{"d_model": 224, "norm_place": "pre", "attn_scale": 0.125, "parallel_block": false, "init_std_o": 0.0334, "lr_mult_o": 4.0, "grad_clip": 1.0, "warmup_steps": 200, "schedule": "wsd", "decay_fraction": 0.844, "final_lr_fraction": 0.05, "batch_tokens": 65536, "seq_len": 1024}
Each number is 200 + 20 x the weight over its row's rms, rounded and kept within 0 to 999. Layers, rows and columns count from 0. The size before them is the row's rms in percent of the matrix's.

# layer 9 MLP down (transposed), 896x224, rms 0.0626, rows 190-221, columns 112-223
099,200,186,174,203,191,174,218,209,178,201,213,212,177,184,179,227,216,213,190,204,218,179,205,193,220,253,233,193,182,191,177,197,199,214,205,190,208,210,219,190,193,169,202,202,223,241,197,170,247,199,220,207,224,206,203,193,211,186,194,200,182,199,216,162,246,191,172,211,204,178,191,252,195,236,190,199,179,211,206,211,204,198,195,193,226,228,182,202,218,158,180,183,236,191,208,207,230,174,186,190,216,202,185,183,222,186,227,201,201,191,220,188
095,223,166,229,191,221,184,216,184,195,165,200,208,170,225,241,197,169,211,217,209,227,202,200,165,174,182,240,212,198,196,178,187,235,209,188,199,207,180,205,223,228,191,208,225,238,176,192,192,213,184,214,218,159,194,189,198,216,232,181,193,228,188,237,156,213,193,166,234,188,190,203,219,173,194,200,209,175,205,175,199,194,202,202,195,226,200,204,186,218,190,214,185,186,179,184,222,217,217,181,215,181,196,213,173,186,218,206,191,177,197,183,215
118,195,198,262,178,170,214,193,237,231,201,174,147,207,186,165,180,176,224,206,195,198,221,191,218,195,230,208,188,211,225,161,203,195,234,217,223,227,202,178,182,198,186,215,194,187,187,165,202,227,210,211,223,198,190,207,211,196,205,211,221,207,205,218,191,229,172,183,159,210,227,202,210,240,196,218,194,214,223,231,217,197,197,218,216,201,215,223,197,196,213,186,166,195,216,173,159,231,221,174,197,205,220,184,195,209,210,220,165,184,205,195,198
102,200,209,203,185,188,212,214,198,227,239,201,240,201,198,197,206,208,203,224,175,186,196,179,211,194,184,215,213,170,182,194,204,250,213,217,184,202,204,198,197,185,204,165,177,171,196,213,196,174,177,229,205,189,189,225,191,209,199,180,180,210,158,191,186,212,174,187,210,198,179,221,212,222,246,182,183,212,240,214,181,216,167,177,202,210,231,232,173,171,215,199,207,200,225,187,220,169,192,181,203,227,211,188,209,185,207,182,243,206,201,205,154
084,205,215,192,195,212,211,204,198,225,238,235,249,218,209,222,221,226,191,203,202,190,244,209,195,190,193,182,207,221,200,216,177,234,204,183,219,187,201,198,191,193,232,234,200,221,200,220,243,206,166,239,202,216,204,176,187,207,227,200,203,192,187,171,220,215,206,200,184,228,194,184,232,207,209,219,190,190,206,228,186,171,225,192,196,236,218,188,199,202,199,189,166,189,197,161,215,213,171,200,246,175,180,212,205,170,194,198,198,191,203,228,184
099,178,219,167,207,239,225,152,200,217,203,205,222,219,203,161,211,223,212,191,208,228,198,175,246,203,204,189,215,179,227,198,174,203,194,201,201,185,175,181,192,215,207,215,210,209,195,165,208,205,231,178,166,170,202,215,182,205,177,243,218,227,166,188,206,175,212,244,215,222,215,199,208,193,183,171,186,244,196,147,199,219,213,189,227,192,187,196,175,208,179,200,187,200,198,199,207,182,187,197,232,209,180,180,210,210,201,237,186,197,182,221,181
106,233,210,169,190,191,201,162,199,180,222,173,249,177,207,201,213,220,211,219,192,161,225,182,172,209,231,207,159,214,227,207,218,206,164,203,206,194,223,228,214,197,210,201,241,217,192,210,212,175,201,174,198,203,234,204,209,175,176,176,221,227,199,220,172,175,216,191,217,193,252,166,213,175,254,214,227,169,186,211,211,189,205,208,189,202,196,235,211,243,183,190,201,181,200,218,219,194,208,180,212,172,210,201,190,214,190,186,233,204,221,173,202
104,177,190,185,237,217,233,226,218,213,201,179,181,186,184,218,207,183,194,231,183,250,235,151,227,225,193,163,199,148,219,212,222,167,205,208,216,209,210,237,210,190,189,251,193,199,219,185,212,217,184,185,194,223,211,215,197,230,216,198,186,162,200,171,214,216,202,181,191,172,187,183,186,190,181,191,229,191,209,193,221,178,174,228,188,174,207,178,188,180,223,210,228,197,198,214,175,217,201,177,189,205,186,176,205,189,202,192,165,180,194,218,200
090,202,185,196,199,193,174,203,207,204,206,217,202,191,208,224,191,240,201,200,184,210,192,186,219,201,181,169,212,203,208,224,183,222,225,216,225,192,181,204,191,208,138,215,193,219,222,214,194,180,193,201,201,194,184,220,229,222,137,164,207,198,204,248,240,240,156,256,183,190,215,186,187,211,210,180,161,193,212,204,206,202,205,197,207,206,204,209,211,191,201,200,237,195,211,211,178,195,225,231,221,199,226,184,202,218,210,186,220,179,203,171,177
110,233,196,211,192,177,187,205,158,200,160,199,167,206,201,185,229,197,217,191,178,221,186,200,199,238,181,224,202,206,197,213,178,213,206,176,211,209,194,174,187,168,204,187,213,211,198,161,208,175,178,196,195,222,232,202,225,200,213,204,198,161,191,204,200,213,167,232,186,162,195,191,214,202,191,211,207,193,203,195,225,201,234,172,242,219,178,220,183,181,199,204,220,197,196,210,223,211,218,225,184,190,210,194,187,168,217,207,196,217,171,204,207
101,202,180,180,231,213,187,202,215,207,232,157,192,200,189,207,189,194,225,226,227,227,208,184,227,171,229,172,160,211,199,176,203,223,200,204,187,227,212,195,192,179,169,193,183,160,197,193,172,190,199,207,166,219,239,178,207,177,194,228,211,235,207,215,166,172,216,201,179,197,234,197,187,162,204,220,201,211,213,186,205,189,171,187,195,207,193,225,184,188,180,215,237,179,210,183,205,177,213,217,202,186,229,197,193,168,165,215,170,186,180,196,179
100,212,226,173,202,201,197,203,208,213,195,201,216,208,197,265,223,213,214,211,203,189,214,179,236,209,177,227,212,189,209,183,195,174,201,189,155,223,165,212,222,208,203,196,186,224,207,233,203,229,202,200,212,225,210,203,230,178,181,224,201,189,175,191,207,199,256,243,238,224,237,184,177,202,231,217,245,216,171,194,203,189,225,203,203,207,185,168,194,208,210,212,202,228,166,216,206,223,228,186,193,177,214,230,186,211,201,213,192,228,199,190,192
093,199,192,181,199,210,208,201,186,195,215,202,206,217,175,220,213,191,219,208,159,186,192,178,206,189,213,228,200,224,202,187,186,200,216,199,174,179,197,192,181,199,220,206,220,191,192,191,200,159,221,203,166,217,211,220,249,184,180,197,230,183,186,226,198,212,204,194,171,192,239,222,205,172,254,212,196,197,192,223,188,191,216,190,210,202,194,174,183,216,161,200,214,216,197,197,194,201,199,210,196,167,161,230,184,252,184,165,187,210,223,192,221
103,217,212,209,173,203,213,222,212,220,212,162,192,166,219,156,198,177,195,221,188,213,167,228,171,196,197,214,206,213,190,219,208,232,189,194,218,176,230,246,180,183,175,189,220,223,201,202,189,217,187,240,180,195,195,186,173,221,170,224,209,230,183,185,201,199,203,226,187,214,218,175,233,195,201,202,205,189,217,193,167,182,169,173,200,215,164,183,205,218,247,204,197,194,190,221,170,210,181,230,184,193,193,175,216,186,213,189,212,219,197,209,222
097,177,183,227,202,211,193,156,221,139,173,212,194,183,236,181,179,201,233,165,185,197,184,201,223,195,221,203,245,184,215,195,203,203,227,210,190,250,181,219,258,235,222,178,170,198,198,186,182,210,215,194,210,197,177,189,202,196,176,180,203,207,180,204,226,204,192,186,197,193,212,181,195,201,190,199,177,215,177,221,193,222,212,202,217,198,212,203,183,198,232,215,197,197,209,202,169,182,220,216,176,197,209,234,196,235,231,165,155,185,201,179,160
100,227,224,211,214,210,195,198,210,184,194,184,224,212,183,208,201,218,205,220,210,199,207,217,168,207,223,221,223,197,213,219,196,185,184,237,210,192,171,242,196,216,192,209,203,197,219,181,187,217,196,191,225,228,168,209,195,221,199,214,216,212,196,153,215,218,212,219,185,206,214,210,209,184,178,212,219,192,188,196,209,201,198,230,168,195,201,178,206,170,182,233,181,238,217,214,187,189,194,207,203,163,194,168,205,225,173,227,240,242,190,244,178
107,172,176,178,206,201,185,197,241,198,162,180,186,181,186,206,200,179,214,200,175,203,194,242,187,221,220,200,229,169,183,211,219,222,218,227,207,175,232,211,208,191,212,181,216,196,181,206,180,165,206,206,211,195,190,161,210,160,195,196,197,226,207,155,179,188,194,159,199,196,207,190,176,175,228,220,196,200,202,213,221,232,191,208,176,194,200,203,233,181,196,200,207,193,212,228,164,220,181,172,190,180,185,246,212,226,221,218,203,207,227,171,179
092,192,180,194,211,213,203,187,222,199,213,211,214,199,193,194,222,170,178,186,201,238,187,171,239,173,177,219,194,182,194,217,179,175,192,219,186,175,200,203,205,216,235,172,211,181,154,188,215,165,225,217,199,207,194,175,214,183,184,220,172,198,201,179,176,193,211,183,207,200,208,170,187,125,220,223,202,193,182,209,178,190,188,177,167,217,178,181,178,180,202,194,177,206,207,201,215,208,221,197,211,200,202,193,171,178,202,173,234,201,221,201,220
092,210,225,181,184,186,195,227,184,207,200,222,185,150,195,195,220,249,222,216,187,196,172,206,176,225,199,195,179,150,190,208,188,217,196,248,215,188,202,185,158,213,227,220,236,199,186,176,183,195,201,212,207,196,195,214,180,223,197,220,208,196,224,183,201,187,222,183,184,189,204,183,223,192,191,187,210,191,205,201,205,211,243,196,185,197,201,193,211,159,162,177,260,195,149,203,203,176,221,185,174,219,182,176,205,193,226,201,215,220,181,216,192
084,223,175,193,198,207,210,187,205,224,195,179,179,202,226,194,213,196,223,204,182,180,199,165,216,198,206,211,183,189,211,212,201,221,201,197,203,211,178,220,235,197,197,185,181,198,180,201,226,239,161,184,202,202,203,223,224,166,231,195,190,164,199,213,201,224,207,156,183,167,180,201,149,206,207,173,195,238,198,185,212,196,186,170,192,235,191,213,207,195,195,206,197,206,242,185,182,211,198,211,225,197,203,213,165,238,168,208,188,225,162,195,196
117,208,217,215,195,227,209,226,234,232,174,179,207,163,190,168,206,166,191,161,181,224,233,204,201,217,214,223,202,186,175,203,165,206,206,187,202,187,207,160,205,185,221,204,171,201,213,211,192,216,240,221,203,169,196,218,193,179,190,191,213,213,224,185,209,167,232,196,166,187,193,196,205,201,209,192,208,162,228,219,206,208,205,211,205,175,169,189,182,217,210,186,218,256,200,194,175,183,189,186,247,186,199,180,192,206,190,174,177,209,220,221,218
113,186,201,195,174,205,196,196,205,223,204,200,223,192,187,188,195,160,183,145,188,185,203,211,199,193,232,196,222,217,227,226,216,204,205,204,212,193,204,207,201,209,193,239,207,197,199,180,217,202,244,204,213,204,198,175,202,190,190,197,210,191,228,193,199,184,191,195,200,208,200,229,173,172,193,152,213,227,158,179,185,208,194,170,177,219,167,172,256,182,232,173,208,172,198,193,199,192,224,189,198,216,204,197,209,195,199,236,171,226,221,241,190
107,225,167,159,206,202,204,184,202,217,169,248,218,232,175,151,174,154,178,201,204,228,234,185,222,200,228,226,195,194,188,205,231,193,194,176,182,216,219,191,223,219,197,201,201,221,185,211,194,185,200,211,211,184,200,204,208,180,172,179,186,185,192,159,214,214,219,227,215,189,179,249,187,199,212,187,197,203,204,198,189,198,198,160,200,228,188,225,195,197,218,211,168,158,207,203,247,201,193,195,189,174,176,198,182,195,217,184,203,198,208,212,213
097,197,225,216,219,190,205,221,218,168,188,204,189,213,214,187,188,199,223,185,208,201,182,183,199,172,150,199,235,207,170,193,180,208,185,191,184,231,155,151,187,194,201,208,199,191,216,201,197,210,229,208,220,199,235,189,186,187,188,240,213,177,213,192,186,180,182,186,209,209,236,207,214,188,163,225,192,202,175,189,181,176,176,198,200,214,246,183,185,229,237,237,172,197,211,186,218,171,179,197,182,183,187,197,195,201,185,220,174,196,212,184,198
094,234,225,220,184,212,209,173,194,178,219,240,220,225,211,180,214,199,186,188,182,207,223,189,185,227,222,201,188,223,166,200,209,243,199,183,205,189,161,195,190,219,211,201,196,162,140,215,213,211,176,193,190,193,184,189,245,215,210,182,161,187,194,186,189,189,179,185,242,176,204,155,203,210,181,194,219,197,228,214,226,183,196,230,209,232,169,184,190,162,211,212,197,194,221,225,240,220,204,185,221,177,202,165,178,181,214,206,235,190,163,203,182
092,209,198,227,178,195,204,177,206,228,168,189,181,191,219,160,200,208,186,183,214,174,214,219,196,181,212,166,211,194,171,195,176,225,179,169,211,228,198,215,205,211,182,223,231,255,208,232,163,194,222,238,190,184,174,176,200,178,209,175,202,204,232,209,195,202,188,156,248,235,159,196,180,182,212,234,213,193,210,177,202,166,202,224,177,208,200,203,221,192,222,188,188,184,173,175,199,215,203,216,190,192,174,191,208,179,183,217,216,234,190,190,205
090,198,243,185,204,222,221,190,177,181,197,210,165,162,210,204,212,176,199,191,229,189,195,204,210,191,176,208,206,203,192,165,176,214,214,191,210,189,205,179,194,175,179,196,188,204,229,205,200,222,235,154,190,199,187,158,218,161,199,176,218,188,206,213,227,192,216,208,220,194,160,225,205,191,203,238,178,201,168,196,211,175,166,178,198,227,216,180,162,216,198,183,190,213,181,195,204,204,210,198,192,197,217,166,193,154,225,213,230,213,154,205,194
112,201,172,189,202,144,165,181,225,205,172,181,202,193,214,205,195,182,211,180,198,214,174,218,154,193,224,218,230,211,211,204,213,205,239,204,220,206,216,210,189,194,212,201,185,201,234,187,217,217,236,217,193,190,201,200,197,241,202,203,174,214,210,173,201,185,178,167,226,210,198,177,202,156,207,204,174,195,224,229,171,203,189,204,177,253,168,246,174,207,212,206,187,205,219,170,205,208,202,187,196,216,220,191,170,191,212,208,257,176,186,185,191
120,202,215,186,209,178,215,223,221,186,201,180,217,199,199,227,263,177,199,207,208,206,197,213,193,178,204,189,181,204,187,207,204,241,172,223,192,220,188,183,193,216,185,199,234,176,185,192,192,189,173,235,207,192,177,218,185,209,192,232,222,196,168,164,182,215,204,213,172,226,199,195,202,204,205,207,175,230,198,204,206,186,216,184,188,215,181,213,231,211,202,232,234,178,222,214,192,171,221,192,181,167,159,214,174,240,222,218,214,212,234,191,210
095,178,199,197,192,179,234,201,196,215,227,216,221,178,198,188,205,181,189,221,200,185,215,206,236,182,244,189,188,220,173,201,240,203,206,202,186,200,228,213,185,194,192,188,179,230,230,161,185,206,209,198,215,219,181,193,236,207,192,170,234,212,191,213,173,198,210,204,164,232,169,205,187,189,237,196,202,202,202,171,222,209,177,223,237,161,196,212,171,172,245,185,185,225,168,226,175,161,228,161,228,166,222,210,220,203,209,217,192,201,205,183,216
104,208,220,227,187,182,196,204,148,193,217,186,201,179,193,228,200,215,191,185,220,236,230,189,181,198,176,224,183,206,189,167,212,212,239,188,211,209,191,203,228,164,184,220,200,204,206,207,228,218,216,196,212,206,168,204,155,171,200,200,216,187,223,157,183,194,187,189,206,186,221,173,213,197,229,194,219,204,179,200,166,203,168,236,184,206,224,209,209,223,195,204,177,170,207,231,183,213,226,180,209,210,200,204,152,197,211,210,201,173,212,198,219
100,204,218,199,195,205,192,212,203,188,213,170,203,216,182,204,215,245,187,219,193,210,221,219,186,229,232,202,181,167,174,215,173,219,168,202,219,207,158,220,228,184,206,176,182,198,163,225,180,183,247,202,233,191,180,199,183,188,191,214,215,224,193,152,224,224,191,190,222,168,186,158,190,201,172,182,208,206,197,196,202,221,191,201,204,188,227,220,194,173,246,187,198,197,173,199,195,205,167,210,193,219,174,213,206,190,216,209,198,191,237,183,208
# layer 9 MLP up, 896x224, rms 0.114, rows 191-221, columns 112-223
094,204,227,201,197,185,184,177,206,220,205,193,192,242,163,199,224,191,203,192,204,162,168,195,203,233,218,194,202,191,169,228,182,191,215,178,214,178,187,219,222,247,230,210,213,185,151,207,181,216,205,190,184,212,193,204,199,175,225,222,186,203,211,188,207,193,189,212,230,174,162,190,244,220,166,188,169,171,225,190,233,200,185,194,191,231,212,188,187,199,180,209,213,205,208,208,205,218,191,200,204,210,215,205,172,192,195,215,178,180,231,203,179
110,232,190,182,177,211,197,209,197,195,201,205,189,210,181,177,212,201,228,204,211,201,198,204,175,168,181,208,177,160,198,225,217,180,192,194,174,185,212,223,178,200,185,166,200,187,227,159,202,176,194,226,213,222,214,239,176,199,214,207,188,230,209,204,187,169,236,197,221,162,200,182,201,190,194,195,181,206,179,194,195,179,173,250,205,241,206,175,181,186,197,214,198,212,201,202,232,194,194,206,202,218,201,215,199,181,190,186,238,189,187,226,172
103,221,219,186,265,191,200,193,182,217,222,214,203,201,150,200,151,177,201,216,186,192,205,212,173,213,175,247,204,156,220,235,193,207,205,213,213,216,207,194,209,195,205,205,206,216,191,174,210,162,212,216,173,152,203,212,200,193,201,217,206,191,165,175,189,192,199,212,192,173,177,155,183,191,219,196,237,175,209,204,223,209,186,213,203,221,193,173,216,206,213,145,184,211,189,181,229,228,183,202,186,170,212,194,201,216,140,205,208,198,194,199,224
091,149,203,228,222,184,233,184,218,168,217,207,225,226,194,225,190,181,213,244,191,187,163,177,197,179,212,181,189,221,229,212,206,222,177,181,201,161,193,190,230,199,164,221,217,203,211,214,193,187,193,188,221,206,189,188,202,246,202,243,195,192,212,209,176,189,164,176,192,185,196,180,219,198,213,194,167,195,231,212,194,170,218,170,242,212,204,190,224,240,174,186,184,215,194,214,203,180,189,199,205,183,196,224,219,236,196,160,211,202,180,209,197
105,231,161,197,190,191,199,198,221,196,177,186,220,173,201,211,179,190,215,194,208,192,212,226,203,225,210,202,221,204,242,222,210,180,161,195,225,208,219,194,177,214,188,169,179,181,202,198,200,222,214,188,219,203,194,179,180,172,190,191,177,216,193,215,219,203,223,209,172,191,263,211,237,200,214,196,190,192,184,193,179,197,216,190,257,227,179,182,191,191,201,200,186,194,191,201,176,215,158,213,208,169,222,214,184,240,197,222,222,194,215,214,216
095,156,186,193,223,229,219,239,219,201,209,194,190,230,185,226,209,213,205,189,195,171,200,188,247,236,214,190,204,187,216,172,188,156,197,159,231,197,192,194,177,180,221,209,178,171,197,217,190,214,214,220,168,168,229,209,193,194,224,216,178,216,198,212,252,191,224,211,194,225,231,203,193,210,202,204,208,207,207,224,186,192,204,177,243,179,184,173,181,234,190,213,201,212,188,221,194,187,197,182,206,208,207,214,210,232,194,191,207,193,193,206,198
105,203,208,171,210,220,174,176,191,208,217,217,199,162,209,192,205,211,209,190,215,208,168,192,212,233,210,210,182,186,170,189,220,189,200,206,217,174,198,176,178,189,205,217,220,194,184,184,202,189,185,215,220,229,179,189,211,200,182,198,212,236,173,231,161,183,218,207,208,226,220,200,173,208,203,221,196,169,205,219,233,215,186,202,237,221,238,224,181,185,187,193,192,213,201,175,193,211,187,206,200,186,165,192,214,195,198,166,221,175,214,226,206
101,180,249,193,188,179,201,215,210,239,150,154,192,233,203,189,206,169,172,181,216,176,198,219,208,211,221,209,208,186,187,166,202,203,218,178,186,217,210,198,226,206,211,197,185,175,197,191,206,219,179,170,173,211,236,192,209,180,245,160,188,197,182,201,177,210,214,174,184,161,199,155,215,206,191,207,248,233,190,223,189,161,192,204,205,200,213,207,203,198,216,166,203,201,207,213,206,183,186,195,204,194,209,190,171,155,158,221,197,205,200,212,214
102,208,159,188,181,193,206,223,184,214,209,181,233,219,172,174,191,212,226,206,177,216,192,177,216,196,197,204,218,172,179,206,185,232,226,237,223,169,202,239,191,183,191,207,181,180,177,182,172,223,206,209,228,217,200,238,187,171,218,169,193,182,192,193,211,239,196,175,191,195,190,175,208,211,170,189,209,206,175,200,180,192,188,229,225,199,206,198,207,189,195,217,210,166,184,219,177,204,184,186,185,193,223,231,235,178,170,162,237,182,210,160,214
102,229,231,213,189,235,214,226,194,144,180,201,184,212,139,168,204,185,191,211,188,174,210,230,192,221,159,214,196,213,199,188,199,209,232,180,218,215,209,188,216,214,195,207,213,189,189,193,214,199,167,179,240,190,187,198,176,185,239,202,207,209,178,234,213,204,202,216,211,197,195,207,191,206,183,182,220,196,230,208,241,216,191,197,217,195,221,182,194,196,204,244,189,203,190,166,185,221,160,200,211,208,224,234,210,191,174,184,191,174,167,244,178
099,211,200,225,156,217,257,183,173,210,210,200,175,200,208,183,216,189,169,163,212,209,171,216,212,195,215,212,174,194,185,224,205,214,251,228,222,182,215,208,176,211,207,211,193,221,191,187,246,165,207,223,201,196,213,195,196,246,208,157,212,185,217,200,203,222,201,186,157,212,152,177,192,190,206,180,164,197,220,193,223,211,222,237,194,234,193,211,198,203,209,178,237,174,190,215,231,213,173,211,217,174,194,208,183,202,193,171,188,180,175,207,231
093,213,214,227,183,199,216,206,208,167,174,206,209,188,208,184,211,209,208,176,196,207,254,225,187,233,197,195,179,186,183,195,219,188,209,215,214,190,189,195,221,247,195,196,217,201,211,189,183,195,226,186,197,189,238,209,227,193,178,239,218,207,203,194,187,149,204,211,182,196,198,171,222,178,151,172,216,169,211,211,192,190,201,215,193,209,153,219,219,209,207,202,182,181,234,228,227,187,210,183,204,221,187,188,163,238,179,239,197,206,208,228,172
101,153,205,183,181,188,219,202,176,215,174,195,197,155,190,201,198,193,179,225,214,182,178,206,255,231,227,184,199,212,212,204,206,208,208,184,196,195,201,237,238,174,227,189,219,184,207,186,204,163,233,178,179,203,193,218,186,158,200,185,201,188,192,199,203,206,204,251,217,197,211,203,213,178,238,183,246,190,222,199,224,183,193,232,187,187,198,162,231,218,211,185,189,250,190,202,165,205,238,197,201,220,189,214,233,224,196,210,220,181,202,192,179
096,215,194,185,210,159,215,171,235,202,224,202,219,212,204,247,180,210,198,196,193,185,225,184,202,223,203,194,194,200,193,186,210,206,184,204,201,161,216,206,217,169,206,207,210,207,196,181,182,200,182,226,199,209,242,206,221,211,182,198,166,220,182,182,198,241,200,213,228,228,229,176,167,203,221,239,201,192,230,203,223,196,228,183,215,186,193,172,166,189,207,210,210,232,176,181,206,213,219,186,226,217,201,194,210,168,160,180,184,181,187,194,224
101,212,188,220,176,195,195,224,213,214,182,189,222,208,216,210,238,194,171,213,193,236,193,227,203,186,214,171,187,208,199,209,247,211,212,167,225,216,238,197,218,207,237,219,179,229,200,180,209,195,229,205,190,207,182,217,189,158,213,222,204,173,205,221,219,179,186,211,190,174,188,187,225,211,192,182,222,187,180,201,173,192,233,189,219,196,181,187,186,219,174,198,184,197,192,167,223,198,151,186,216,193,192,150,149,188,191,231,197,174,208,146,217
103,221,218,215,183,185,212,189,195,201,191,214,203,207,179,190,204,192,206,161,234,195,216,198,195,224,214,205,186,219,188,196,214,215,183,174,239,180,188,188,193,192,201,202,205,237,176,170,208,197,201,150,220,206,166,240,214,194,255,173,206,208,208,169,231,215,206,204,222,173,191,225,216,190,226,220,240,206,190,163,193,211,205,228,196,193,214,215,178,213,213,238,173,206,190,186,214,197,196,209,252,193,186,199,175,186,214,195,175,187,175,211,236
089,216,211,183,183,198,210,224,233,204,203,179,190,200,193,177,181,218,181,211,219,196,191,222,206,209,231,191,178,185,188,203,157,190,197,206,176,242,200,173,178,233,238,223,221,185,193,236,214,205,196,196,202,208,192,206,230,186,212,232,208,231,192,214,177,204,185,207,212,208,200,196,149,198,172,197,195,211,186,207,216,204,221,212,236,191,204,218,176,207,243,187,196,201,176,192,175,194,166,214,176,191,218,202,222,208,186,223,212,195,165,160,197
102,217,207,158,183,211,192,212,194,217,183,176,207,213,213,185,195,221,216,184,219,204,206,194,179,187,197,205,210,158,180,216,236,221,252,192,218,216,222,220,222,193,187,194,207,223,198,219,201,216,195,187,193,177,181,192,197,226,228,222,175,185,239,226,232,183,194,204,171,217,203,188,201,186,219,188,180,213,193,184,147,213,210,219,189,171,206,196,227,180,207,238,236,218,148,216,184,187,170,214,184,180,207,173,201,216,176,193,207,201,195,185,214
088,212,177,194,232,214,199,192,170,188,224,187,242,196,182,196,194,212,192,206,195,182,224,211,201,221,222,162,215,182,199,181,229,212,179,208,215,193,191,184,182,192,170,194,191,199,191,225,229,175,205,208,207,204,192,175,196,185,220,201,225,182,187,199,189,170,200,189,182,207,209,204,221,214,199,197,182,186,208,204,209,213,193,189,185,207,200,201,179,190,201,191,226,216,200,192,202,183,200,212,189,205,210,201,175,236,212,185,215,196,172,151,199
112,194,211,211,221,205,197,223,214,211,182,224,219,208,146,156,243,216,204,188,180,208,213,229,231,217,210,221,218,176,208,224,182,191,204,196,170,189,195,205,194,206,189,218,156,193,181,216,162,186,168,202,218,226,177,223,185,191,208,205,215,237,202,222,200,201,188,222,209,177,193,221,203,199,175,245,190,183,198,234,191,203,163,233,197,211,198,189,189,192,206,209,245,205,234,189,204,207,180,207,235,205,193,209,198,212,217,211,202,211,163,167,202
112,235,193,179,208,173,160,219,173,210,237,234,203,215,223,202,181,192,208,206,211,189,186,207,217,233,207,220,179,173,207,211,214,177,208,198,190,209,206,187,194,183,201,186,204,180,228,244,221,207,216,191,215,207,208,232,211,232,238,187,190,217,203,188,188,197,209,190,213,182,223,164,216,183,190,219,204,199,216,171,180,231,204,209,213,194,191,181,200,202,213,161,190,208,197,219,167,215,207,206,179,203,207,214,201,194,182,166,238,209,205,166,192
101,177,176,200,171,248,209,196,212,207,211,186,180,191,205,204,209,222,214,218,209,206,185,214,176,187,175,214,169,210,207,221,224,198,181,249,206,212,227,200,159,237,223,196,167,182,165,208,195,180,200,175,197,210,180,197,180,208,221,193,212,227,208,236,209,214,213,217,203,188,196,164,202,185,157,182,193,192,191,180,229,193,216,232,219,192,171,199,182,202,190,231,223,199,238,192,236,180,237,211,219,200,254,196,247,187,189,190,153,181,209,174,194
102,160,180,187,253,177,168,181,200,219,232,198,177,214,212,228,198,191,204,206,214,188,183,147,228,244,210,191,201,180,216,194,183,197,196,229,216,189,177,238,210,170,206,200,190,192,206,214,199,195,192,225,212,223,191,195,189,217,192,194,194,263,201,190,193,212,236,183,221,220,160,203,195,203,169,185,210,176,173,187,212,159,198,205,235,234,208,191,163,234,217,178,201,182,166,194,228,190,221,190,191,211,183,192,186,229,225,166,199,178,181,197,246
094,193,178,200,190,209,216,168,220,211,186,190,214,179,205,192,188,202,204,191,180,226,219,208,207,214,160,208,185,181,218,166,191,159,207,208,220,220,208,217,207,207,206,210,216,188,199,245,190,179,168,191,167,171,198,197,193,177,219,193,204,216,172,203,208,201,196,235,181,177,209,179,187,172,205,231,196,203,198,171,196,222,222,217,203,179,193,161,142,158,219,200,224,190,212,190,211,205,209,211,187,204,189,222,207,198,194,206,146,195,194,216,166
095,180,210,213,188,198,174,224,204,182,246,197,180,182,175,214,210,205,176,247,186,169,171,208,217,196,193,232,179,228,184,244,220,225,200,201,214,169,179,197,178,194,191,198,203,242,216,207,213,157,181,224,230,173,212,226,198,206,180,202,202,172,173,158,159,203,187,163,203,204,209,210,180,190,237,216,219,199,180,206,218,178,187,229,226,191,168,179,214,165,197,212,219,199,232,208,226,176,190,191,232,210,202,217,216,196,181,233,173,194,251,177,191
087,196,205,203,194,219,217,222,214,210,198,195,167,190,235,213,182,199,250,222,218,228,208,182,165,194,190,205,239,218,235,172,209,228,217,220,208,204,209,209,185,221,216,146,208,201,197,194,226,184,215,178,196,210,196,167,179,187,204,180,177,189,199,189,188,203,239,207,182,200,210,194,252,197,212,209,199,205,191,189,212,175,184,205,211,204,211,181,148,205,196,163,229,219,219,215,172,233,183,142,200,165,154,227,220,202,215,183,252,203,175,199,197
100,182,215,180,209,224,209,170,177,201,190,215,208,225,178,222,208,223,192,193,239,207,223,196,220,212,170,224,192,223,227,184,206,226,193,205,179,183,170,166,209,201,215,220,228,213,188,199,180,196,224,225,189,196,198,185,173,194,209,215,216,218,205,199,208,166,202,191,177,173,149,175,185,188,181,165,209,208,200,210,221,205,202,156,184,214,220,160,213,211,218,221,197,179,204,230,210,233,177,238,188,163,213,226,203,162,176,177,156,211,191,183,229
121,186,204,197,247,193,221,192,192,165,209,228,184,201,195,200,174,219,189,193,198,230,200,205,210,163,195,214,191,218,230,204,189,208,219,193,213,182,184,205,220,184,231,170,214,212,220,158,210,207,214,197,207,181,175,178,207,199,206,207,222,192,207,161,209,209,172,225,168,182,171,178,198,212,180,215,165,165,218,229,177,212,213,212,188,228,231,210,211,183,202,219,220,134,209,195,156,199,216,245,193,201,170,203,198,198,229,190,208,202,180,186,224
096,222,177,181,168,223,171,202,211,193,237,208,160,235,202,172,220,157,178,183,199,209,204,151,175,195,231,143,183,174,221,188,200,213,170,187,152,199,206,193,197,203,194,205,197,168,151,192,201,187,189,248,179,198,237,217,207,195,217,219,200,208,195,200,226,212,211,182,202,192,180,189,177,180,187,196,195,193,217,265,202,220,206,184,211,212,194,204,188,164,221,214,210,201,211,212,182,185,201,189,203,241,239,206,172,206,235,172,200,176,216,212,193
098,184,176,183,192,183,178,207,234,198,211,158,200,216,188,215,198,231,189,209,200,187,185,203,179,210,188,181,185,194,268,182,193,207,211,214,197,191,194,209,168,216,192,200,204,187,169,205,208,205,219,205,203,234,203,199,198,183,196,200,178,203,213,190,193,164,186,221,209,177,233,198,172,205,179,192,207,213,217,183,186,255,190,177,198,199,224,180,187,185,208,215,201,182,211,206,207,179,189,209,242,212,197,210,199,176,244,249,229,202,201,195,200
097,217,193,193,186,207,212,186,200,203,177,201,202,182,206,189,199,202,236,187,204,222,209,210,188,191,191,195,205,240,224,174,193,183,255,214,210,226,194,194,180,245,199,175,210,179,211,189,203,217,193,189,199,228,219,209,149,198,179,163,178,224,213,227,194,214,215,243,221,244,215,211,186,211,219,206,190,189,214,204,182,176,199,198,176,227,198,186,187,211,200,173,195,179,211,237,193,162,186,206,241,193,206,196,172,184,158,184,198,167,197,183,227